Part of a small language model's weights.
Size: width 384, 22.9M parameters.
Each number is 128 + 24 x the weight over the matrix's rms, rounded and kept within 0 to 255. Layers, rows and columns count from 0. Numbers have three digits each.

# layer 5 MLP down (transposed), 1536x384, rms 0.16, rows 192-257, columns 144-191
129133124158105129141107101114135152127127161110155159139127124125123160136092118116120119111140104115124125170135151150124132119140172132092116
108104167126099090118150130122144127124151092097087146134131122116099109106092079088125051142138158114141132146108120145153137101139134171151144
150173115178096129092113124078112165138064135094129149116155143099150128156123165157159136140116083123163131108175129129120086135147153111110071
101157119126144087144154126166114126097103124160077098119106136120109132147134129149149138132140108138140132102109118140085138169132081129112134
106153110124129091116157131082110114120091103106129073088103132128136115157106103146159096131146147158115081117122152171113098143153078164160129
130104152136121118124117157135136113094135113168103108119107045136109090186116130166106147139120192157126109184129133132111111171122147160134105
165134141112107130140129101120138094101132125102119121111114102143098187105158160134093106128109134135171115100125140126148081179099124162081125
144156095138088133127082141124144151130163125120087134128151149150106166132123120122111122127122120127142120107145118159121159111087139103118140
107137142108107104143144130112138107137112146123130106093116097122116123097134122121130185153107146129161119131132142141137103143183118109130176
157111140132116122118127108144164132127100119109097139107094184163113126137124161121150137106136108175158139136124115149126089156127149097146114
165119116155100136161109092108125139121106146119120140100096157119123140139095111141153090115159101147131108176118145125115122133111116121141106
102158115183185138132143097085140166125153119142101143149062139104098060094133127131168141114160136157122128145143120164140117118107114080110165
112123160095132123145130086105112097103121085158125157116127135180121090142097137120134120113150129119115109133111108095148155137163171165099122
096144108116115152132117129145143154137094123125120119154124124120146141130130150114130144139129101137117165109131099114150079154105140143100169
152135123146143122127119137108140113119147111128099116155110148116157117135117136148109123113136103162112158119091136182134148078142149077135161
164079126111114169132108108131118145125109163130153163108132103127159155104130105121193171153105115129091077134133091132157130154138173153160129
132136155156109124146102115088120134102138180114109119144147158098170093118135157113131130146146105096200173080170108141122134129178091135121174
148105135111087186120179113149115159108041102135123107093111171152094187178102154159092157173103091212192130143140077114113127177144095071107126
146167133156127185116131111095161145122031117123119145121115152111115144145126116130129127086125114150117129148125105120103061113072131141093177
119140112138112096122088175093105086150135120144112139139159121098174107102132072129166156094134151121130089156139146144126102099079148127136147
145120132105143125083139096106127141130145066129146099172141103129087137113125131122162170138130127105084090075125082132171113142152139133130114
120131105087084078132146156102124155189114117165140142109158144119134145125138132135151175131140117124091135095112113155138138151083175181140154
171148149117185140106087125097121129154157118146133126126088103138106175143100129178126067129094125143120101094162145129137127168136120122127090
097139117175113128134158102119156116138131109141149107109102129125125134146107107115077104098113132197139143149165152128131151130125122171130094
144119117143130158107138137116124107126090126085149124110133165170178092108131148146119127161134132159113137137074108119115118148109140139099150
142113169090151147171133130092094140176091107160100127085142141130107157150106118158083103092123114140108108167118119120135146121180142112125153
110103106114131085111142109108134099110108103077132143117118103124136127136121119123145137113119097153089169129120149175093110144140128104126121
132139149141159147118109113106093125115146134115144140146133135118071109137102065135074155109152111132111133133126134129157131157092110187116079
126107137139092080090139108129130129107109116139097119126123070151151130126133131150163130131091123170153136168143115156121121165130142098100132
138112132114080109151109104128095148152134110120131114118105133175138061152134116153148141117132101201138145144115094134086145140129090128144123
135129108106112160140153145152095152084126149106162172127124161134098115176177161082118163142140127128146116093123137105141135129096151100115153
109154114151135144140144134124133142096084119134113116131132139123120112175071102159118106106150107124158153077145133152084156144112135154122119
123129116080115104153095149164118130129154132153146117132176089123154156114141107167097146092146109143144094086146152108126165090142121134110138
146165112091142130118079130133104118134125115157096115135128137103117132135118079126110133094111088173111174108126118152085114132110102075106089
102139112160139126188122128121136097154181170115129064148154160184120146151082098147079166171134128104116130104145089134115120151095118036130148
140150146128134108119142119146143137099179103116135148119092193127098174121076147144136135116140107176104140132121139127108131122096090147162157
144122137144173118099125110091108139168161109129140099114107122142129148167112144126095088083154116163104140123108130151099106159147110125134151
142139146102138097163146164077121166133116098119097098149097106108145141123147092150150177086179164146165121159110123124105170109115126145107146
111107119150110156118117091144129116165104117125110162173110190129055136095148142141124090146112130150124125097174134101133139066138161168145142
119118094126165135154128167166112145185139115126083131111130151128158141148115113158113154170163128105112156145151122137106126124120120118145134
126120119103143122087125117118122163133105123139101147129117118143147119113143183127133083142104111090131106141105083171128137163135122154149134
104129133179150105104141142155158140122130112161146138141064114119113123125100142166125135116142153139152144156068147097094105133124103137118110
138157064101151135129144098114114114104116113125138162120108116136136135148128130132179142135101111138159062107122078133086144099193113146131144
140183109095118148125136143143156087111102108153146125138160129109147163119173135121114129132132136123085157120138113115100148105137105152110128
109163119191143104141128130066125164088062127123138140131076099135170123063158107090159126138123089164135156158097162145109123149094136117152134
122122128104081188164119147129107120104165105122116139140202134135132121121118124159142102128133126099143125155154154102108131139152098131125145
118138124147128131098117128102123174158129153116136103144156143145102145116113114142124126132162113131142143124179139118129091102142153118087141
156109122097155113124122125111123158100109091154102203117118138103129086149131112168092125162113159150172141100134159094134166099149125143141098
107112144136151127118095109155101119148115129103148104116113158147105111092106130096113087152110147130122063118176156132109117146105144175140122
110118109150112108125135114122163126156077092138104102117151143151095118141155164102142106157164126103117100126110124124114140148125129085126118
151146113119122101113170118151134132183115128135102122105173117118140130131155101126114132129179143083169109092112156145155151148093084179141081
120123147134111162130141147127140136165154183133123143124117121101073143089144134143133159129083086158150172119160107117108103114113107096116149
143166142117130132165111144109174108121132115101122129127136132134138140178147143133098144159128088162129123152166136153138095081116130112114096
144120147112126128121129106124103127129131142126092129159118130150133142118105105106145120150114146158127126120157118111139118120113129151084068
120134110099139114153161117134124167155124140094102134158120150104158172154100142114123082128175133096106152095087127070114134141176126143159113
099148161142137108166112129119130155120117154146105109142126118113101112156145087151122107128146125098166123129149160133066145156135116094131144
132126111154171127094153140108145129125094119115085090138164146166116133170140124168120096127098146124208095091147161133075106122107139177164136
105124131159150124099097154145167126101129087105056154125121106106105113172130185186086152104126165141112096161141101115153124178119139106112080
150097085162087154107141137115130108135094140150118141109085138148106120175150161132136138152162140140119153132166141139153125127152149146135145
083173136150119125115149138146139129128105140130141130124130129112121140115132128141175120137114147105103116115128103122137140158135114079080145
161148123119108116097135118115132160090163168097138107133114112103125114145084131143134115125148126147135131172190120159145153163127132115161100
127121097172143137148118108095105133098136098126162144095095123145111090103149091132142109143122141113148102144094100119116120120137169149129101
095100141146148141076146114145088144168115131148152124082130081174101116175129134134127158115172125176103145174108152150105148118130076175149131
150141113149132087141118132116108136106129111121136135122159156108158129104172103157107103161148123108181091130175112147173116140148106150111169
154109106146109125151152095165136159183087119128036118132160118128166146097153113131131139165161168149149075121093109109113072158146095162151131
109153168128123119155155130093129113107135103153133091133116145117126126150098134125178140112097119126157129130108124118094128172138124184155186
# layer 5 MLP up, 1536x384, rms 0.223, rows 193-258, columns 144-191
103103122142105151112124119108129091113138134119081120108124113138114147147114118125110118150140181133155086130124116124155137128166138143108142
117135142124109137143124129117117151112128137133116146116145143159125097127103133134165080112180140157139100167114128094088142129097133168124109
137090106114125143175093131123129149140149120105111135151169157120143166128116131152094118168151196161149116171121101117107122140114116120123142
104125112142089137140104119153103173080119089149123118097145058117121144160134182134130104138142137064142123128115142113132115136147143138143136
133158142162136117148110140099105130128161173162115154119137076089090109146128082146101099121117115099139132132072103144138150132134131128097120
150135095092154105141156161133109125125122122117122147107110115147080158110127130143126105142111133118144109092080129101126136138083152111109114
181176153115150106116150117162165120117132128159118121140119105090164126083103086127127139148102131135125090145121149162096135148103119109121118
127113093121153133140162133146132082127169144140104150124128116153165089081142169106137157132094161140100056156098125122139132079168149124118120
104139129176157125106106183142142126119126104102119120124123090184120109112112093138130128111107091131107108173087133085170144153132055148135102
088124081126159129139122121111113140099151150137123123127113106110140109134089111128139120103118129133137162181103150126112123120119122112123125
147133120140132162151096086145100157128131129164115176121126127163127154130167114149097147147121123127133178107123118131137122130130153123100105
117160129157113116140106125139134116129118099133130153131118100075107113136104110163138132108117158112114089117098143121150121120108099123119124
111119095081139149137107147143166129140140109127097140116124104135124140145163156166165090172118121128097105162142153162090137118118148131142095
152114141167139132131162120157106145122143141102120150081152144150164155084111103155097143110109162151118103140121092132150124157122111132129094
105111134115152125104103134158134146146142114123153137105154117098137135178126126123163092130097118109120120198119098118105129109166106152119129
119160117154137128116097145170106175117142162151165157129163131154092145142144139140149103110123130092157129152131127177105176145112114129103142
099102174122113152128116076108143154116137120137128157097074153134116113088144139105124171126142113106123152128130128096141146171128120083102126
115122102135106103125124130118151123080118109127100142110118139129129116157115137135148121135128115125141142137098085139115126123120115129162123
134105153156118148147154122133128095116117121135114142150092137131117089127158112134148128121120187173141104163139116139152129125155117110139150
129149193169099139089159131114119127128132157079128113140144129128136124101076150110123106090098134091094121127085130159103154156096089154154118
142162108143166110138129109133109114084145121102128141142133116140100074137127132123079164067106126155142122125129106171088127142143131065115101
120118141126128155173160120164120129088141118134109130082124066143107077114092130143141133175127128112126153110150129114121149141140104113164090
110150124140123172169117141156108123172128151133117135131107132129121111106150118120106068126100149152158182135120122132129161134110105135110094
172144130115170130143111144093127150116133128130141142089146138167129089149127142132129090140151122110116122128100089101150183142163096172121142
132125144115143147134151173099111119156132134149094149107113135144084092139147133127126148130108120112129125108135137110115134133133154088105107
097119175128108143114157124141126118141140139094123190147165110068147089114165115115140136114126166154119119095189174134128158135115129096149176
109087113080155133114096096153163124159087110134098125069158103158143116097122151153113118101130115132124100097158128159147135125092137133118122
138107133140138176138098111120156112147138111111131141065115137138167116150154139152153135167182119117106150157122101111102122118136134124136112
128122103143142118118078110146154133156091139129140108116145135112134088129119144092136125101135099127140119115132087160109165157169101157159148
081160142145143122117099130115116100130103176119142103131138118134158136165113125118107106147165144128166149107142142117092103122114097107087146
163153131081142145125105160137173115131149092134105119122113138113121119162136101111130110148110054148067113151136147096148155169129120132133125
157140097104142119119123127159152138131170150081139147080128097141122150128143161135141097121110165094096137098130151121097166081176105102108130
103152095159138126117109119148120105156135120150127103146104146128116119166140134113105126128137140128099140115132111178152144147100103108112108
132137125115123165118127121127136085121109109110106163130102097151128124117153117111162130122166129123117177159154105171130112088160119139107109
145130125144148115140119157129118108111189107123149119151094136117125152112138141105116133148135122179165126113115134137122144126114165134159139
148070131117130160098135106106104176151113115174166148130097164139118121112097115138132105112135133156172105182161110162145143158140135103120170
179127131114147106158127165153115132157114136109162118086115151154144144129138125140104112131137166163146105172127170076142177118134132091092121
116119140130093131121128161129150123151106115158141172149133122146073120125131158084169122128137125109144119100140128102120163036059158164139155
109160151100123076125136141128113122129146114123116130121114116134158148158114110094150129105150118109135145136133131115090170100077115145143094
112151125130147154133129116156144096129148144130104098153100088114184109139140104061175111141134130109127187126164142112090104121144109133088118
150138095079155169099131155126105108127146152106129147106137140141126101073115130129149135146115114154142105103129176130132090095129126139138102
094132123110145154115155154106179110106115131106097121129141142084180156132121121159146111109083088101154107077143124090177149097163096119121143
134157139160163117131115119149148123146125115115095149113117126122133154133188148122155119141122165133143127146154141110145186116114119094163094
085141114112131143153113134054080129108128140136161119157099134160153147157124102161105122179147132119140109138131125124111135153104147124070146
137101139138132154101116102136086102124134129088129152119152129165122114154142075134138096125119132146097127103105146132123084134089133110103129
135122176113134132138132104123128138150140132110120143121088137097121094125140125169140128110125148143103155132098156140161131150121140134125103
124151115131150138106154124119120119095136164134093123092122101133139118105144117159149139145122167074149151155142169137123148098150107135106134
186139106123090121122107098091095148163121162106117158091121118137100153116120142097119108143145125092107105099131144161158172124156121165146103
173141132150133149153156096121107138126121131162141118134121105152175132145114093131126148129102183148137113105105127116124105121183121143138163
129146118128139145112095125159083159128123117135134159121182147138132123149102131102114109139130129159122112135127146134150093136085148152163085
128147161091135146128126147155181136126147142101129139106122093142119167132126135129133117101099114099165116160115127124157165148120113111125100
122131124133114148100117170151123128094170090140155143155124098124121135147167120090174114156127137120135098096120118124118146115145144081084128
132117125121159154109140073139126091134142080155134154134146156141098120119131127114124111133119126154124123131119110117159126150136112089096136
103141159103161100108142107115135107090156159129134087108157105131144102133098112095125126137167149155144117112120162146152171162174129151141103
117117171139103135132156108097150120132138139103120137107087141081148171120133106100141129131185139096151135174103102118130152202156091117125125
135107121169145158121121141140142090132121155071080146207179156139113096138137130121107113128079150144179113060127159085117146145077134183137117
155122112093112135166122100101132120132115112090109142129115115149128143139141135104149122119129115137091152145096202135135097117117098155137126
131131140100085098122116113130136127132128123149142148123129111126137178127088102087163155142162135131121132129134127171158120140163109110128106
157118129084154108112119078141139140161161139112161111169104121124139132134092103143128136100143139141148123138148135110150121054153118151150139
103137179118148139116126124134096120156189072141121118106083113132148152112200123112126117106136157127149115148144152085118155142144151142132108
139113145153155078119087114091169167095116144129151104104174086137115139088112106160143142104097092115152144121113123089154144139137117088065167
146125117077136151116102112122108170098110173116115135097118146143090080149126165124170183110148129126127137119114177147122132129130127159122124
153142147070111121155154131110131119175082139077131137120159129100158184111131130088121146135101131102120146132150133125143145152149121154153099
102132137186111137143132101175127122137156100116083084116148137135151095187128104095212105121148108132133142136101103191116100115212126103111164
084140138149121135132120174114115133090156117129065112138082127169136096125131132136144146136114131151234122099121147112120140158131114164155117
142118087123135109132123139101131109091115143152117141111079126108111135121115099187105105147177150150142139114113162127136153157153139139163115